Weights of a small transformer language model: 127M tokens.
Each number is 200 + 20 x the weight over its row's rms, rounded and kept within 0 to 999. Layers, rows and columns count from 0. The size before them is the row's rms in percent of the matrix's.

# layer 2 MLP up, 320x128, rms 0.146, rows 122-158, columns 64-127
106,197,184,177,153,157,176,221,190,201,172,184,214,231,172,243,205,218,194,188,219,209,199,230,231,200,213,235,210,177,201,228,178,199,202,196,209,215,232,225,212,161,171,191,168,211,180,194,192,215,171,217,195,203,205,180,218,186,213,184,240,229,181,197,215
090,199,189,223,199,168,238,206,211,206,165,240,177,228,211,202,215,221,213,227,185,205,214,226,190,178,200,208,194,163,207,206,208,222,160,202,210,192,224,216,213,217,214,189,187,221,237,210,233,176,149,188,191,198,250,222,187,194,196,216,220,214,196,222,211
098,209,214,193,207,224,198,175,209,193,186,225,203,189,190,172,177,241,168,195,191,195,200,197,208,218,197,167,190,218,220,190,222,199,221,226,174,222,175,173,202,197,212,182,247,194,176,184,231,210,221,184,183,159,178,191,186,200,185,202,215,214,191,229,192
104,225,236,214,171,178,177,203,241,191,197,215,206,201,209,191,187,210,211,181,183,235,203,235,224,164,239,225,198,185,198,200,191,180,218,189,215,161,179,184,191,219,177,188,174,187,208,219,158,193,197,217,196,210,182,185,174,191,218,199,204,169,201,203,200
110,228,143,203,183,187,225,192,191,205,191,236,169,175,204,192,199,241,232,163,228,170,184,223,216,218,189,199,212,217,187,213,258,164,215,204,218,197,188,177,193,187,223,179,213,209,200,215,211,223,219,187,223,200,198,208,179,191,188,219,226,177,218,221,220
106,221,201,211,229,171,233,180,192,171,191,175,180,197,202,215,209,215,166,218,192,179,165,218,217,205,206,173,187,169,185,215,222,210,243,202,238,199,185,236,216,219,207,208,172,202,170,173,207,211,209,193,204,186,222,203,206,170,179,191,208,214,197,239,257
091,195,231,227,187,183,179,229,243,209,219,194,245,205,179,177,179,218,195,178,179,164,225,223,202,209,211,215,166,167,174,188,196,215,202,213,181,202,204,199,210,212,198,197,180,229,199,208,236,185,211,199,223,190,212,193,220,207,218,217,215,200,203,193,228
093,193,243,174,171,190,216,219,192,190,187,203,174,204,162,209,220,220,201,201,189,215,200,201,203,195,186,154,216,214,230,201,224,220,204,204,201,195,210,217,181,203,206,133,200,204,165,225,225,189,231,185,201,211,222,212,202,175,200,197,227,193,183,231,205
096,172,192,217,211,202,187,204,182,165,223,181,179,209,193,208,220,212,231,172,239,189,190,181,189,216,167,224,187,224,174,204,203,218,185,222,197,192,203,207,197,203,215,194,218,176,204,189,203,235,194,232,177,230,199,201,235,228,199,275,200,180,213,159,176
102,232,222,193,191,207,181,174,206,221,200,229,192,184,185,223,221,158,169,198,238,180,213,180,215,243,173,186,198,248,212,189,186,201,181,225,188,172,218,207,181,201,222,178,173,193,219,198,187,175,209,206,217,191,257,186,190,216,213,208,194,210,207,195,203
096,176,199,205,205,206,225,213,189,204,223,194,213,199,163,176,197,194,195,201,173,230,191,218,243,180,204,217,192,191,180,198,197,188,166,160,173,175,216,192,199,186,251,232,169,203,198,203,194,198,218,244,238,180,183,233,203,234,204,228,166,216,190,189,155
089,189,231,200,203,195,196,198,208,184,207,202,206,160,192,210,172,142,211,228,233,227,250,242,197,192,215,190,228,196,190,202,203,204,190,194,213,190,179,206,192,217,188,187,176,199,227,186,172,195,208,191,219,233,205,184,198,177,240,186,203,234,216,213,190
099,200,223,196,178,186,179,230,171,185,202,187,224,199,192,232,172,206,198,208,206,207,190,205,210,203,173,197,195,197,205,225,211,187,199,224,205,209,195,205,220,230,186,181,226,204,212,249,196,224,190,189,227,230,178,208,190,164,208,190,244,198,215,217,200
101,189,172,224,196,206,191,202,219,187,207,216,212,199,232,210,182,234,232,194,179,228,224,196,225,174,219,195,207,200,234,189,209,207,196,200,195,215,206,199,177,233,213,187,204,208,174,201,221,222,208,225,196,201,202,175,218,192,224,191,238,238,168,264,230
107,203,171,186,164,187,217,188,210,200,226,221,217,201,213,207,188,210,179,182,170,206,180,241,246,184,192,159,195,209,199,204,184,198,158,179,184,227,224,162,205,203,189,201,239,204,163,196,195,182,181,180,202,241,183,180,215,217,198,196,235,208,188,220,207
094,175,223,191,184,161,166,214,156,219,228,221,222,199,220,233,174,202,197,207,193,143,203,226,220,208,216,199,165,182,183,214,207,214,206,199,178,182,182,232,185,187,188,247,195,210,214,208,185,194,191,233,185,194,173,201,207,224,187,184,227,199,196,220,195
087,197,225,195,228,208,190,206,187,177,193,195,191,170,176,207,208,203,176,202,247,182,219,157,218,204,184,205,164,188,210,201,184,157,193,240,200,210,218,200,165,207,225,182,233,174,203,191,162,182,198,215,198,205,219,277,227,198,207,189,223,180,203,217,211
111,199,210,224,211,213,213,170,207,200,217,198,211,184,173,215,217,170,225,181,202,186,181,206,202,246,192,218,220,202,214,197,224,195,207,201,193,237,204,168,212,177,184,210,223,194,213,225,178,162,208,185,236,239,172,190,215,188,215,221,166,191,202,210,206
086,190,177,223,208,217,188,252,235,215,181,224,220,227,167,190,220,184,201,226,214,220,219,215,213,214,205,202,215,196,188,188,218,234,183,209,191,212,231,202,193,185,190,204,175,188,222,196,196,162,219,195,207,161,192,215,205,199,210,204,191,227,200,205,248
101,193,175,191,173,211,192,202,241,180,224,195,190,165,253,193,207,203,222,214,173,213,208,193,211,195,166,184,171,193,209,208,214,197,235,201,196,242,228,203,199,226,193,184,173,216,167,191,200,201,185,234,199,190,197,187,224,203,222,192,202,209,231,234,219
088,201,188,204,205,225,210,166,197,215,176,183,160,202,179,212,248,190,212,216,196,181,190,204,203,209,155,214,197,216,183,203,182,199,213,208,178,168,191,198,201,232,200,210,187,237,202,207,199,170,220,185,214,204,216,224,215,154,207,202,242,197,189,224,198
105,181,223,207,174,202,204,230,203,205,207,224,200,231,205,192,195,189,220,204,195,167,226,184,206,154,203,153,212,186,216,218,198,238,194,189,213,187,183,216,220,213,232,166,223,228,172,202,230,205,231,194,179,187,221,196,188,213,200,199,223,175,188,185,196
103,224,203,208,202,178,193,187,200,234,206,198,174,204,222,225,202,213,208,182,198,249,209,201,231,196,228,230,245,163,166,194,208,210,210,185,158,192,235,172,187,191,204,201,197,185,199,187,186,194,240,193,212,190,152,225,223,215,190,248,153,195,199,203,197
098,171,174,228,194,197,194,225,214,233,181,214,191,201,153,183,156,196,173,213,252,211,201,204,225,197,189,231,181,204,213,159,203,213,191,203,182,201,152,197,207,200,208,180,220,190,174,214,199,225,205,170,192,217,203,224,202,243,171,174,222,231,183,198,207
090,190,161,188,190,215,234,186,200,217,221,163,171,202,188,238,206,220,225,206,233,206,178,203,199,187,176,196,218,163,203,210,185,205,201,182,175,219,165,204,219,207,202,226,175,191,195,238,209,213,233,230,206,188,231,179,171,207,174,203,157,181,190,194,208
106,178,209,199,156,206,208,169,212,221,213,196,210,200,178,188,191,206,192,189,220,171,187,184,188,174,200,206,190,197,197,240,186,221,176,215,240,216,193,215,212,183,216,190,211,136,164,205,209,209,210,207,213,199,217,209,193,207,214,202,206,232,197,197,177
097,199,223,189,218,219,197,168,220,206,211,213,215,198,195,179,176,236,198,159,204,211,200,195,191,198,168,181,216,175,191,204,221,202,183,191,228,140,218,199,168,197,215,234,206,220,198,192,201,197,209,176,213,228,189,188,203,218,213,225,177,202,175,184,189
105,226,218,189,205,192,206,186,241,197,192,186,185,212,214,227,202,199,191,200,200,195,224,189,184,194,198,159,145,194,153,196,223,211,214,183,195,247,205,194,198,240,193,197,179,180,223,210,210,220,213,215,218,228,218,172,183,193,218,189,197,206,245,187,212
107,200,226,163,250,241,226,200,211,204,148,187,197,192,179,208,211,209,190,177,210,191,231,185,203,190,212,221,195,194,224,190,216,186,193,193,236,202,205,206,229,215,203,182,203,177,186,203,204,185,193,227,197,236,205,187,197,182,231,210,191,193,188,224,205
090,193,197,189,195,180,189,198,213,184,146,202,188,181,216,205,217,190,191,215,202,214,170,192,199,170,199,204,189,206,165,164,182,194,240,167,201,200,192,193,210,163,208,211,188,191,181,182,179,206,207,209,198,194,218,209,233,188,168,219,207,217,178,176,200
114,159,179,180,201,181,155,174,222,202,211,223,186,208,180,170,198,173,180,195,188,197,190,235,170,207,225,223,241,223,206,184,228,204,190,232,194,170,201,183,174,195,187,209,195,199,183,190,235,179,224,201,179,200,200,203,205,219,196,191,219,224,198,238,195
098,212,173,195,191,240,199,196,245,200,237,196,192,232,214,230,170,194,217,226,145,207,179,171,149,214,204,178,184,196,189,207,224,200,206,215,201,214,211,200,189,176,177,199,213,213,199,215,178,200,207,222,231,204,171,192,200,164,194,202,211,193,180,221,202
106,201,208,185,181,182,189,245,198,200,234,205,171,211,190,219,188,173,201,205,210,196,214,217,212,192,184,191,201,202,193,226,172,229,191,201,216,184,185,226,219,236,204,191,224,196,182,179,185,162,239,202,193,166,149,200,223,211,204,205,166,192,183,235,217
089,212,210,222,183,193,197,201,197,212,186,220,191,229,220,182,200,192,189,192,221,201,224,156,161,203,177,200,194,217,174,191,201,196,195,216,240,217,176,205,196,209,239,197,228,193,242,214,183,194,221,196,189,224,215,190,195,222,214,237,236,195,229,209,199
102,181,213,174,176,197,209,173,212,229,175,248,232,186,187,178,214,181,209,226,190,181,219,183,226,186,210,231,194,177,205,201,173,217,181,176,174,171,169,190,179,208,178,191,177,187,186,186,157,166,234,193,186,143,213,191,179,210,218,206,213,214,214,208,177
101,168,204,200,206,235,200,191,209,215,205,188,191,211,217,203,206,214,222,193,184,198,231,214,213,248,199,210,233,190,176,193,155,197,187,199,209,234,204,228,231,231,224,211,183,211,210,210,191,198,207,214,188,238,199,193,193,209,208,201,196,205,199,199,222
096,252,198,226,196,181,177,233,223,210,182,208,212,171,237,207,198,179,209,162,163,202,188,222,220,187,201,230,234,193,180,195,191,244,219,236,199,226,185,217,201,178,219,188,209,198,199,191,183,212,183,165,219,191,231,220,201,213,209,208,158,210,186,205,174
# layer 2 MLP down (transposed), 320x128, rms 0.169, rows 122-157, columns 64-127
108,200,190,220,176,180,191,230,173,190,201,214,199,206,202,236,209,221,204,197,187,214,202,195,229,207,201,248,203,201,187,203,202,169,205,244,217,219,199,202,167,189,191,216,185,186,218,211,179,224,203,200,207,209,182,226,216,219,161,186,191,233,176,189,195
098,227,203,220,193,224,169,164,179,175,171,218,189,183,207,180,218,150,196,230,209,204,223,171,199,182,203,211,182,193,182,203,165,209,221,211,189,213,196,179,210,193,222,214,170,204,204,207,204,209,217,216,199,219,211,170,193,213,211,218,209,194,193,168,224
104,203,198,202,189,203,201,221,198,176,196,215,201,207,202,182,239,184,213,184,195,211,201,238,200,210,193,214,223,207,189,205,178,187,183,232,194,223,193,214,193,202,207,188,168,160,208,207,199,168,231,240,212,199,218,237,223,208,222,202,217,197,227,194,227
089,212,219,196,188,195,205,185,203,200,196,216,171,213,214,203,231,180,207,225,182,222,185,204,184,197,176,241,200,190,172,177,219,200,190,222,200,233,180,173,168,192,175,178,209,163,198,172,211,204,187,223,159,212,191,241,192,181,210,170,184,187,205,199,208
107,199,192,211,208,202,221,187,214,220,172,237,201,212,189,209,186,201,179,175,200,184,184,190,180,193,201,172,240,210,179,215,223,182,200,209,209,184,220,203,182,160,191,185,205,200,185,241,202,196,203,221,197,214,201,200,193,193,221,209,184,201,222,195,194
103,168,223,186,194,210,175,188,202,209,169,184,170,196,186,199,195,228,189,182,213,192,197,208,204,196,218,179,207,191,241,181,223,178,192,210,207,175,193,214,193,217,223,221,222,210,211,198,223,191,195,210,173,189,171,175,209,208,211,182,243,198,196,204,210
092,204,205,198,182,181,222,183,163,215,210,175,190,207,198,176,187,155,222,159,196,233,240,202,205,230,194,234,178,227,222,204,185,229,208,198,204,183,211,154,206,183,170,206,210,193,189,219,183,235,187,201,233,205,194,229,184,206,212,203,188,202,214,206,189
098,229,200,164,186,180,218,234,229,229,210,192,181,214,176,187,182,212,179,206,216,157,155,199,195,192,179,204,191,236,201,174,176,207,194,216,201,216,149,184,229,183,209,212,239,201,186,204,194,224,201,193,196,203,224,155,210,192,223,230,203,190,179,200,220
105,198,193,201,164,219,212,229,211,198,187,184,189,216,205,195,204,189,181,171,200,170,190,231,166,210,207,205,208,161,163,190,201,183,213,222,221,176,187,205,193,185,211,193,205,248,198,189,196,192,211,219,193,213,213,213,167,171,197,235,189,207,197,161,220
104,193,215,216,188,177,219,182,231,200,208,165,183,174,237,209,148,206,199,214,191,170,209,206,189,174,225,211,186,216,209,203,180,200,185,218,207,214,168,197,186,187,183,175,196,197,186,195,204,203,203,190,199,211,204,236,215,253,227,193,190,189,231,214,201
093,196,195,196,208,183,220,191,174,215,215,179,207,190,193,174,221,198,196,247,210,205,213,207,214,168,196,221,176,217,193,180,204,193,207,185,197,203,238,177,200,188,199,209,174,191,197,228,204,151,187,208,216,197,218,224,210,236,218,230,175,192,211,183,187
090,170,243,197,195,180,231,204,225,191,228,173,196,177,192,189,215,200,194,222,223,155,209,186,172,218,217,179,185,235,186,167,200,212,217,177,228,177,145,218,221,232,201,185,216,216,228,211,176,215,231,187,204,209,198,205,216,227,204,215,201,200,185,208,224
095,225,198,213,154,182,184,211,203,198,183,206,211,181,199,218,197,198,210,214,232,218,182,183,182,215,194,181,244,245,200,212,168,154,189,196,199,210,189,189,172,176,186,164,208,178,228,230,179,146,204,186,228,234,198,216,217,216,203,248,217,174,216,190,211
101,213,201,198,196,206,225,223,191,202,212,227,184,192,228,196,201,242,168,203,204,228,224,197,224,145,244,231,208,196,208,219,202,201,214,209,206,196,227,200,180,146,205,204,234,197,189,218,203,264,235,203,194,170,204,182,169,205,214,186,235,195,198,215,211
108,175,241,183,244,205,198,197,174,199,201,183,210,178,217,222,223,170,230,212,214,194,213,185,197,145,236,200,202,229,190,185,219,213,203,184,257,188,178,199,178,198,202,211,230,236,204,207,217,207,198,182,191,176,197,208,177,207,247,177,190,183,182,169,179
085,190,170,206,217,190,198,219,211,192,187,200,177,215,174,167,206,179,186,170,197,234,208,219,198,205,217,201,201,207,219,183,184,244,187,180,133,185,196,221,185,173,177,188,226,180,195,203,196,163,172,224,214,212,211,207,182,187,215,186,197,211,242,211,173
091,234,174,182,183,225,190,194,219,183,207,202,190,215,196,210,227,218,221,219,219,198,230,206,194,199,212,193,211,225,174,204,197,231,178,194,204,196,184,219,196,161,206,181,173,201,193,204,202,239,196,207,226,210,195,143,192,181,207,239,212,207,177,225,192
111,194,219,164,203,200,208,194,192,176,201,206,199,206,193,175,199,207,185,205,186,188,214,215,217,204,173,167,231,267,201,190,187,189,182,195,207,169,197,206,199,201,200,236,214,175,195,209,199,172,192,180,215,186,208,210,234,169,196,186,184,207,213,208,231
094,189,205,142,235,193,217,192,212,213,223,182,181,193,199,193,223,214,206,207,200,221,191,212,222,213,182,188,214,212,179,191,196,197,199,204,168,189,192,187,207,209,217,205,233,161,174,159,202,229,181,187,205,209,185,200,209,223,208,190,205,203,203,213,200
101,247,186,190,201,208,211,194,223,200,182,194,193,227,180,251,200,177,208,192,159,217,189,227,189,234,160,216,198,196,196,218,181,192,183,198,225,219,183,203,198,186,199,200,188,176,243,217,215,214,204,182,206,230,204,183,207,166,153,211,176,184,190,178,183
086,218,200,206,176,205,198,188,214,177,219,205,228,185,215,193,216,213,235,184,197,170,171,188,221,243,191,202,180,227,189,191,195,195,201,194,214,193,209,202,219,181,216,223,153,208,203,198,196,192,207,187,233,218,221,193,191,183,212,210,175,185,179,187,205
094,190,199,189,175,226,231,151,216,224,211,198,188,242,200,176,208,180,177,201,173,192,199,203,206,187,187,191,211,217,213,203,193,200,199,184,246,170,180,215,188,218,200,204,165,193,188,182,231,197,209,186,178,208,204,190,184,199,213,229,236,215,151,214,195
104,196,227,168,187,193,213,235,207,194,227,198,191,202,175,205,190,223,213,198,218,195,201,209,232,218,183,185,225,205,151,174,240,170,172,191,161,210,214,188,210,223,239,228,210,223,190,219,224,219,164,195,200,219,201,179,222,213,208,217,205,162,191,210,167
095,189,185,207,171,173,203,225,211,202,198,198,229,195,203,203,199,231,182,203,211,188,201,188,198,216,182,227,184,221,204,186,185,163,173,257,182,207,173,199,194,215,198,205,221,230,168,194,195,223,211,186,196,186,229,205,233,211,183,166,191,173,223,208,238
091,180,186,195,218,228,185,210,204,198,206,217,176,204,190,195,199,167,179,181,194,225,206,181,197,191,194,240,210,152,172,215,167,183,221,210,197,215,226,198,216,175,184,207,239,212,187,201,186,182,217,179,204,171,257,207,191,165,165,183,165,221,213,187,244
110,180,195,211,171,201,205,198,176,207,214,199,192,194,192,229,181,234,241,222,189,211,175,201,178,230,215,247,191,202,225,208,192,209,198,198,198,237,211,204,235,170,203,191,189,187,192,210,240,261,219,236,184,204,211,192,211,201,200,163,174,219,165,222,190
094,213,210,202,192,164,202,221,173,174,210,244,200,193,220,178,218,151,181,227,195,194,210,171,170,195,243,181,189,201,220,217,201,181,200,230,200,206,198,193,192,177,221,222,214,225,202,201,172,226,195,231,219,206,217,207,208,205,168,175,207,198,176,177,222
089,181,203,188,190,185,225,194,197,215,213,184,203,206,199,189,181,207,218,205,194,196,209,202,201,219,182,192,158,183,206,210,209,177,185,185,256,180,192,195,197,227,198,213,181,207,191,193,207,281,215,201,192,200,200,182,209,184,194,234,194,205,200,200,219
097,214,201,208,209,240,197,197,165,186,192,201,246,172,195,190,219,212,195,177,196,192,218,177,224,204,188,188,178,224,200,199,204,175,198,202,219,177,181,231,176,174,201,210,233,220,201,222,210,225,196,174,215,187,186,202,195,198,246,177,214,201,211,235,191
094,229,204,219,189,196,207,182,149,214,184,210,227,183,199,199,207,208,183,215,234,178,182,210,188,198,237,209,180,175,234,175,196,246,204,201,193,185,225,197,221,232,196,199,172,198,193,220,202,177,220,182,192,210,206,222,215,201,170,210,197,188,206,187,210
100,170,200,183,187,209,216,221,226,183,194,221,198,180,193,193,210,159,180,186,192,199,179,191,194,199,201,192,241,222,198,212,190,247,218,200,167,209,168,193,211,188,221,193,210,185,179,203,209,160,199,213,180,191,198,237,181,218,190,202,219,219,185,209,195
093,209,204,217,170,190,212,196,184,208,182,175,221,196,171,171,198,180,206,147,215,197,247,226,234,194,183,210,196,181,224,198,199,191,216,168,193,178,182,209,237,202,175,208,187,214,198,217,217,225,211,186,216,205,216,228,185,227,217,219,188,188,202,176,219
102,196,178,209,234,219,183,248,215,228,187,173,206,165,231,221,196,181,230,197,167,205,204,176,182,192,226,188,187,210,219,186,197,231,215,202,185,164,219,205,206,218,229,213,189,196,204,189,166,153,189,198,175,220,212,196,198,224,181,192,189,220,198,195,206
093,173,190,180,213,200,166,222,210,185,236,220,217,208,177,183,204,213,181,197,181,229,185,192,208,197,211,210,220,193,239,207,207,212,186,196,197,205,193,176,228,182,208,202,196,182,188,147,181,220,209,194,175,223,178,211,200,191,201,185,215,232,233,208,212
102,194,203,207,178,232,198,189,183,217,219,192,223,186,193,215,198,177,220,188,227,146,195,252,224,221,217,216,175,189,217,197,207,216,199,187,204,206,185,200,208,198,207,186,214,210,174,222,223,236,209,160,183,188,210,225,178,229,221,210,197,218,185,209,218
100,226,178,197,212,183,186,194,184,186,193,181,166,196,186,240,183,193,199,214,225,203,210,202,190,162,176,193,211,191,223,210,216,216,181,194,220,217,158,176,175,199,204,177,203,189,199,198,204,177,173,203,196,196,194,262,204,191,227,207,214,179,174,180,196
# layer 2 MLP gate, 320x128, rms 0.148, rows 123-158, columns 64-127
091,201,221,181,178,215,193,171,172,216,215,213,216,183,186,183,193,186,191,155,221,201,160,190,221,199,196,189,191,218,215,203,198,248,214,170,185,200,225,186,222,223,197,161,228,202,171,216,186,219,182,177,205,198,166,182,186,188,198,184,174,241,220,193,183
104,204,223,187,212,202,199,183,221,196,180,175,218,223,192,176,218,200,194,188,215,214,218,188,222,209,201,222,199,191,171,183,182,219,246,165,209,187,193,206,160,196,215,177,186,220,210,208,198,213,173,159,180,209,175,200,211,174,214,218,236,214,213,153,133
089,193,172,200,231,230,189,158,174,217,228,198,188,223,210,167,183,188,230,191,167,185,208,186,198,225,185,149,159,240,214,187,217,245,179,219,210,222,195,216,208,196,179,205,180,246,203,195,215,210,231,191,223,169,203,202,209,223,197,202,189,212,215,181,208
108,204,205,230,233,208,176,217,221,191,206,193,190,210,180,193,218,236,197,164,211,179,208,218,184,211,190,199,166,184,214,175,201,219,180,197,191,204,208,238,163,187,176,169,200,212,181,170,181,237,214,187,205,191,226,215,190,190,244,198,200,217,215,193,172
104,235,194,242,199,217,195,218,207,173,215,203,213,204,192,216,210,176,202,188,211,209,208,184,217,197,187,213,210,202,220,204,195,209,178,191,194,195,173,218,207,220,247,182,178,226,214,173,184,190,194,199,219,170,234,158,226,227,176,172,197,207,169,223,197
084,186,183,195,197,183,181,195,220,199,207,213,178,195,205,198,216,204,216,206,204,194,152,174,221,206,211,192,195,195,197,196,215,215,210,193,227,189,174,200,207,207,171,218,220,180,208,184,179,219,245,205,189,166,202,199,227,193,207,183,213,244,176,167,197
083,194,231,146,163,200,179,216,191,190,220,172,205,224,175,228,210,172,179,206,203,210,189,176,153,191,228,189,210,215,186,207,232,205,183,194,204,202,150,175,200,209,176,186,201,214,177,213,212,179,191,170,182,195,212,201,168,207,217,179,183,225,181,217,220
096,214,203,181,207,181,206,178,215,223,207,196,232,184,221,242,196,191,198,198,169,187,241,180,210,210,183,162,209,210,238,221,196,189,160,178,194,224,224,207,211,206,239,169,208,180,188,204,207,158,227,171,232,175,205,155,200,194,207,183,216,231,199,213,176
099,214,188,191,164,207,219,223,155,219,187,198,244,246,223,218,236,188,237,195,234,219,229,209,196,209,174,208,189,181,170,184,209,212,171,203,198,200,224,232,228,224,219,202,204,205,205,189,166,209,192,195,194,166,227,140,209,177,192,210,204,216,216,197,178
076,189,176,187,195,224,243,164,210,220,208,230,193,214,201,187,189,191,189,195,210,200,215,180,239,182,202,216,191,171,190,180,199,224,186,166,227,212,190,197,215,193,251,219,214,192,195,175,162,210,221,250,208,182,175,212,171,196,204,208,192,245,196,184,182
084,164,212,188,235,182,217,198,207,226,220,209,214,198,247,185,170,214,226,220,205,207,186,179,179,207,190,200,198,164,218,196,187,214,205,203,202,191,198,232,226,224,193,196,207,205,195,227,171,193,214,204,240,172,210,211,238,198,197,171,190,197,204,198,212
097,180,196,193,174,210,178,184,200,220,194,205,204,193,186,220,164,200,157,200,220,190,221,180,205,209,191,204,224,213,211,203,203,244,192,180,204,219,210,218,189,221,226,210,219,159,206,194,225,209,190,180,231,213,192,199,250,200,206,191,217,216,228,207,224
093,174,180,185,184,195,195,198,198,166,191,234,187,235,193,195,202,245,210,172,182,162,207,206,189,237,213,169,248,207,171,207,197,203,194,206,202,230,195,223,218,226,194,201,195,204,213,204,193,214,218,178,205,153,183,190,234,199,196,172,191,237,213,218,234
120,217,204,192,223,207,202,202,203,198,210,189,218,183,209,166,196,175,159,228,207,173,202,176,202,185,217,173,190,214,161,253,236,202,182,226,189,205,202,202,215,221,206,159,216,183,231,222,190,193,190,174,202,189,197,208,201,205,186,202,202,207,190,201,170
082,164,209,199,196,215,191,195,205,169,193,218,216,185,236,219,196,173,205,195,205,163,187,147,182,194,175,187,199,206,175,203,192,174,173,189,242,203,199,201,202,205,197,226,215,183,209,230,174,210,221,181,198,223,198,213,206,239,172,215,182,192,162,167,189
084,189,202,202,200,183,225,164,206,184,196,232,233,196,212,239,204,195,199,200,198,196,207,219,199,220,187,198,212,183,187,184,252,187,159,203,185,216,209,209,173,187,154,217,222,222,198,193,206,170,155,184,203,173,224,248,179,199,207,179,185,166,217,178,219
109,212,202,177,217,209,185,184,210,205,212,222,193,210,218,216,178,210,198,191,200,197,201,198,210,221,217,195,217,206,202,232,158,201,213,192,190,211,212,154,223,181,182,187,194,206,194,200,174,236,224,196,177,199,157,194,212,176,223,198,165,174,217,223,192
083,197,202,176,172,209,207,217,216,187,169,237,222,216,210,249,217,216,222,192,183,185,169,198,202,199,199,192,232,221,224,179,209,211,180,238,203,192,209,208,168,204,166,179,183,170,236,187,205,221,178,191,196,202,172,207,240,205,225,205,209,182,216,234,221
099,206,235,207,174,237,198,194,217,248,200,171,201,191,239,183,167,170,209,183,184,214,211,207,196,178,198,185,179,228,221,210,228,192,176,209,202,205,219,198,186,228,190,193,192,193,209,179,188,199,167,186,196,157,196,174,192,208,175,216,231,211,213,167,189
074,194,190,179,219,211,230,166,195,192,222,202,234,198,204,154,185,217,212,212,189,187,199,172,228,233,195,208,190,215,181,201,191,178,182,209,200,215,169,202,203,187,203,223,186,194,203,189,196,149,164,189,233,216,209,178,213,190,187,204,203,204,199,187,163
105,172,203,209,180,205,194,235,228,174,187,222,217,232,185,174,186,191,236,217,190,201,225,201,219,208,222,161,166,218,213,199,210,238,174,161,233,221,158,237,209,218,226,151,220,209,202,201,196,203,219,190,202,177,205,182,142,198,215,225,209,194,200,185,170
108,223,257,198,178,191,205,233,223,222,196,203,194,254,178,203,196,169,200,185,187,193,227,205,237,209,197,212,232,203,202,190,185,257,192,203,193,189,224,176,171,213,220,196,212,199,193,181,207,185,169,161,214,216,202,222,209,234,234,191,211,202,208,247,190
087,222,203,208,197,241,225,201,193,244,215,188,181,248,237,186,185,208,234,184,193,218,191,174,224,202,198,162,176,209,192,198,223,187,197,191,167,197,196,178,187,185,187,229,204,178,213,209,206,197,210,202,190,225,206,200,217,228,211,198,222,219,193,201,172
095,204,200,209,199,196,177,221,209,161,208,222,220,201,215,192,181,193,180,167,166,204,207,176,184,229,242,197,194,216,217,188,212,201,222,219,206,167,245,172,186,193,203,187,176,200,192,199,210,204,203,198,232,191,208,216,213,182,230,163,241,181,197,183,179
111,165,231,179,209,235,174,178,180,230,171,177,207,185,233,204,211,190,227,197,221,160,227,199,241,188,226,210,212,210,201,243,207,220,199,192,205,185,211,228,195,225,198,212,197,209,211,219,205,195,193,158,158,195,201,149,200,199,177,208,191,197,222,210,221
098,212,188,211,162,190,224,223,198,208,220,173,187,211,222,192,209,190,206,179,189,203,197,194,181,244,204,222,166,243,175,195,163,181,182,171,197,249,211,211,225,224,205,230,157,190,204,222,200,174,172,195,208,189,201,217,181,159,209,173,193,233,225,182,211
085,235,192,193,202,183,196,201,197,205,200,226,197,179,225,205,186,204,216,181,183,171,210,202,210,218,162,147,190,186,190,173,211,184,179,194,217,240,198,218,206,215,210,172,177,173,227,172,226,226,197,205,214,238,203,157,207,204,208,218,203,191,208,185,200
100,179,255,215,222,229,232,200,184,210,144,211,179,196,162,201,208,206,196,188,199,172,190,225,226,212,210,206,171,213,224,192,223,207,175,194,222,213,199,193,215,197,186,196,182,202,205,224,205,192,236,208,245,220,184,184,172,195,240,192,179,207,181,191,231
091,205,220,229,201,220,173,173,207,212,220,185,203,227,194,194,204,209,191,224,210,188,188,220,199,199,216,205,177,194,227,198,178,204,206,239,194,196,219,194,192,183,163,186,196,194,227,225,180,201,152,187,173,194,161,207,204,156,168,208,173,190,169,199,202
100,222,197,211,172,204,227,213,189,184,196,222,234,177,225,221,175,196,207,211,208,191,210,174,220,229,185,187,141,201,182,188,224,178,189,154,226,221,188,221,211,206,196,224,189,225,249,169,206,199,173,195,224,217,177,189,199,199,215,215,167,217,189,172,217
098,229,214,142,213,219,170,194,196,211,225,189,187,213,162,169,228,177,181,193,217,212,188,202,207,209,152,206,182,217,223,217,195,202,196,169,214,168,195,209,201,188,199,178,186,171,198,193,212,190,207,202,245,190,201,216,182,235,200,181,187,168,210,198,194
105,210,207,180,212,232,208,196,207,193,170,179,224,193,186,196,189,200,216,163,195,205,204,194,204,189,200,239,201,203,227,179,214,202,197,201,174,223,178,185,187,216,244,195,241,212,210,222,267,193,186,140,182,215,184,200,235,184,218,225,183,188,191,202,210
089,193,180,176,215,203,170,221,196,177,195,210,224,211,146,212,193,206,225,191,183,191,214,178,217,236,223,211,196,161,189,235,198,196,213,184,210,222,209,235,226,194,205,167,218,216,193,223,196,174,173,203,197,207,170,194,199,198,178,156,174,198,177,214,215
089,195,252,193,213,260,223,194,200,213,204,222,212,184,182,239,185,197,207,196,178,170,253,195,211,180,206,196,210,151,202,208,189,208,202,192,188,190,208,198,222,206,203,206,184,181,170,204,181,199,212,235,230,210,219,217,175,177,254,210,212,203,200,210,229
099,189,197,219,200,161,172,204,213,211,158,181,204,199,168,176,174,214,197,216,194,197,157,177,183,178,209,207,193,213,176,232,202,189,174,206,217,187,176,205,194,183,165,172,205,229,189,204,208,191,168,208,183,191,216,191,167,206,203,182,155,169,232,188,165
095,162,178,206,218,233,243,189,181,206,207,212,234,225,179,189,210,218,190,231,233,246,234,168,210,171,228,168,228,206,211,170,222,230,211,207,190,193,222,223,190,183,214,201,233,199,204,237,164,196,214,229,203,200,187,166,188,200,203,218,225,233,210,198,173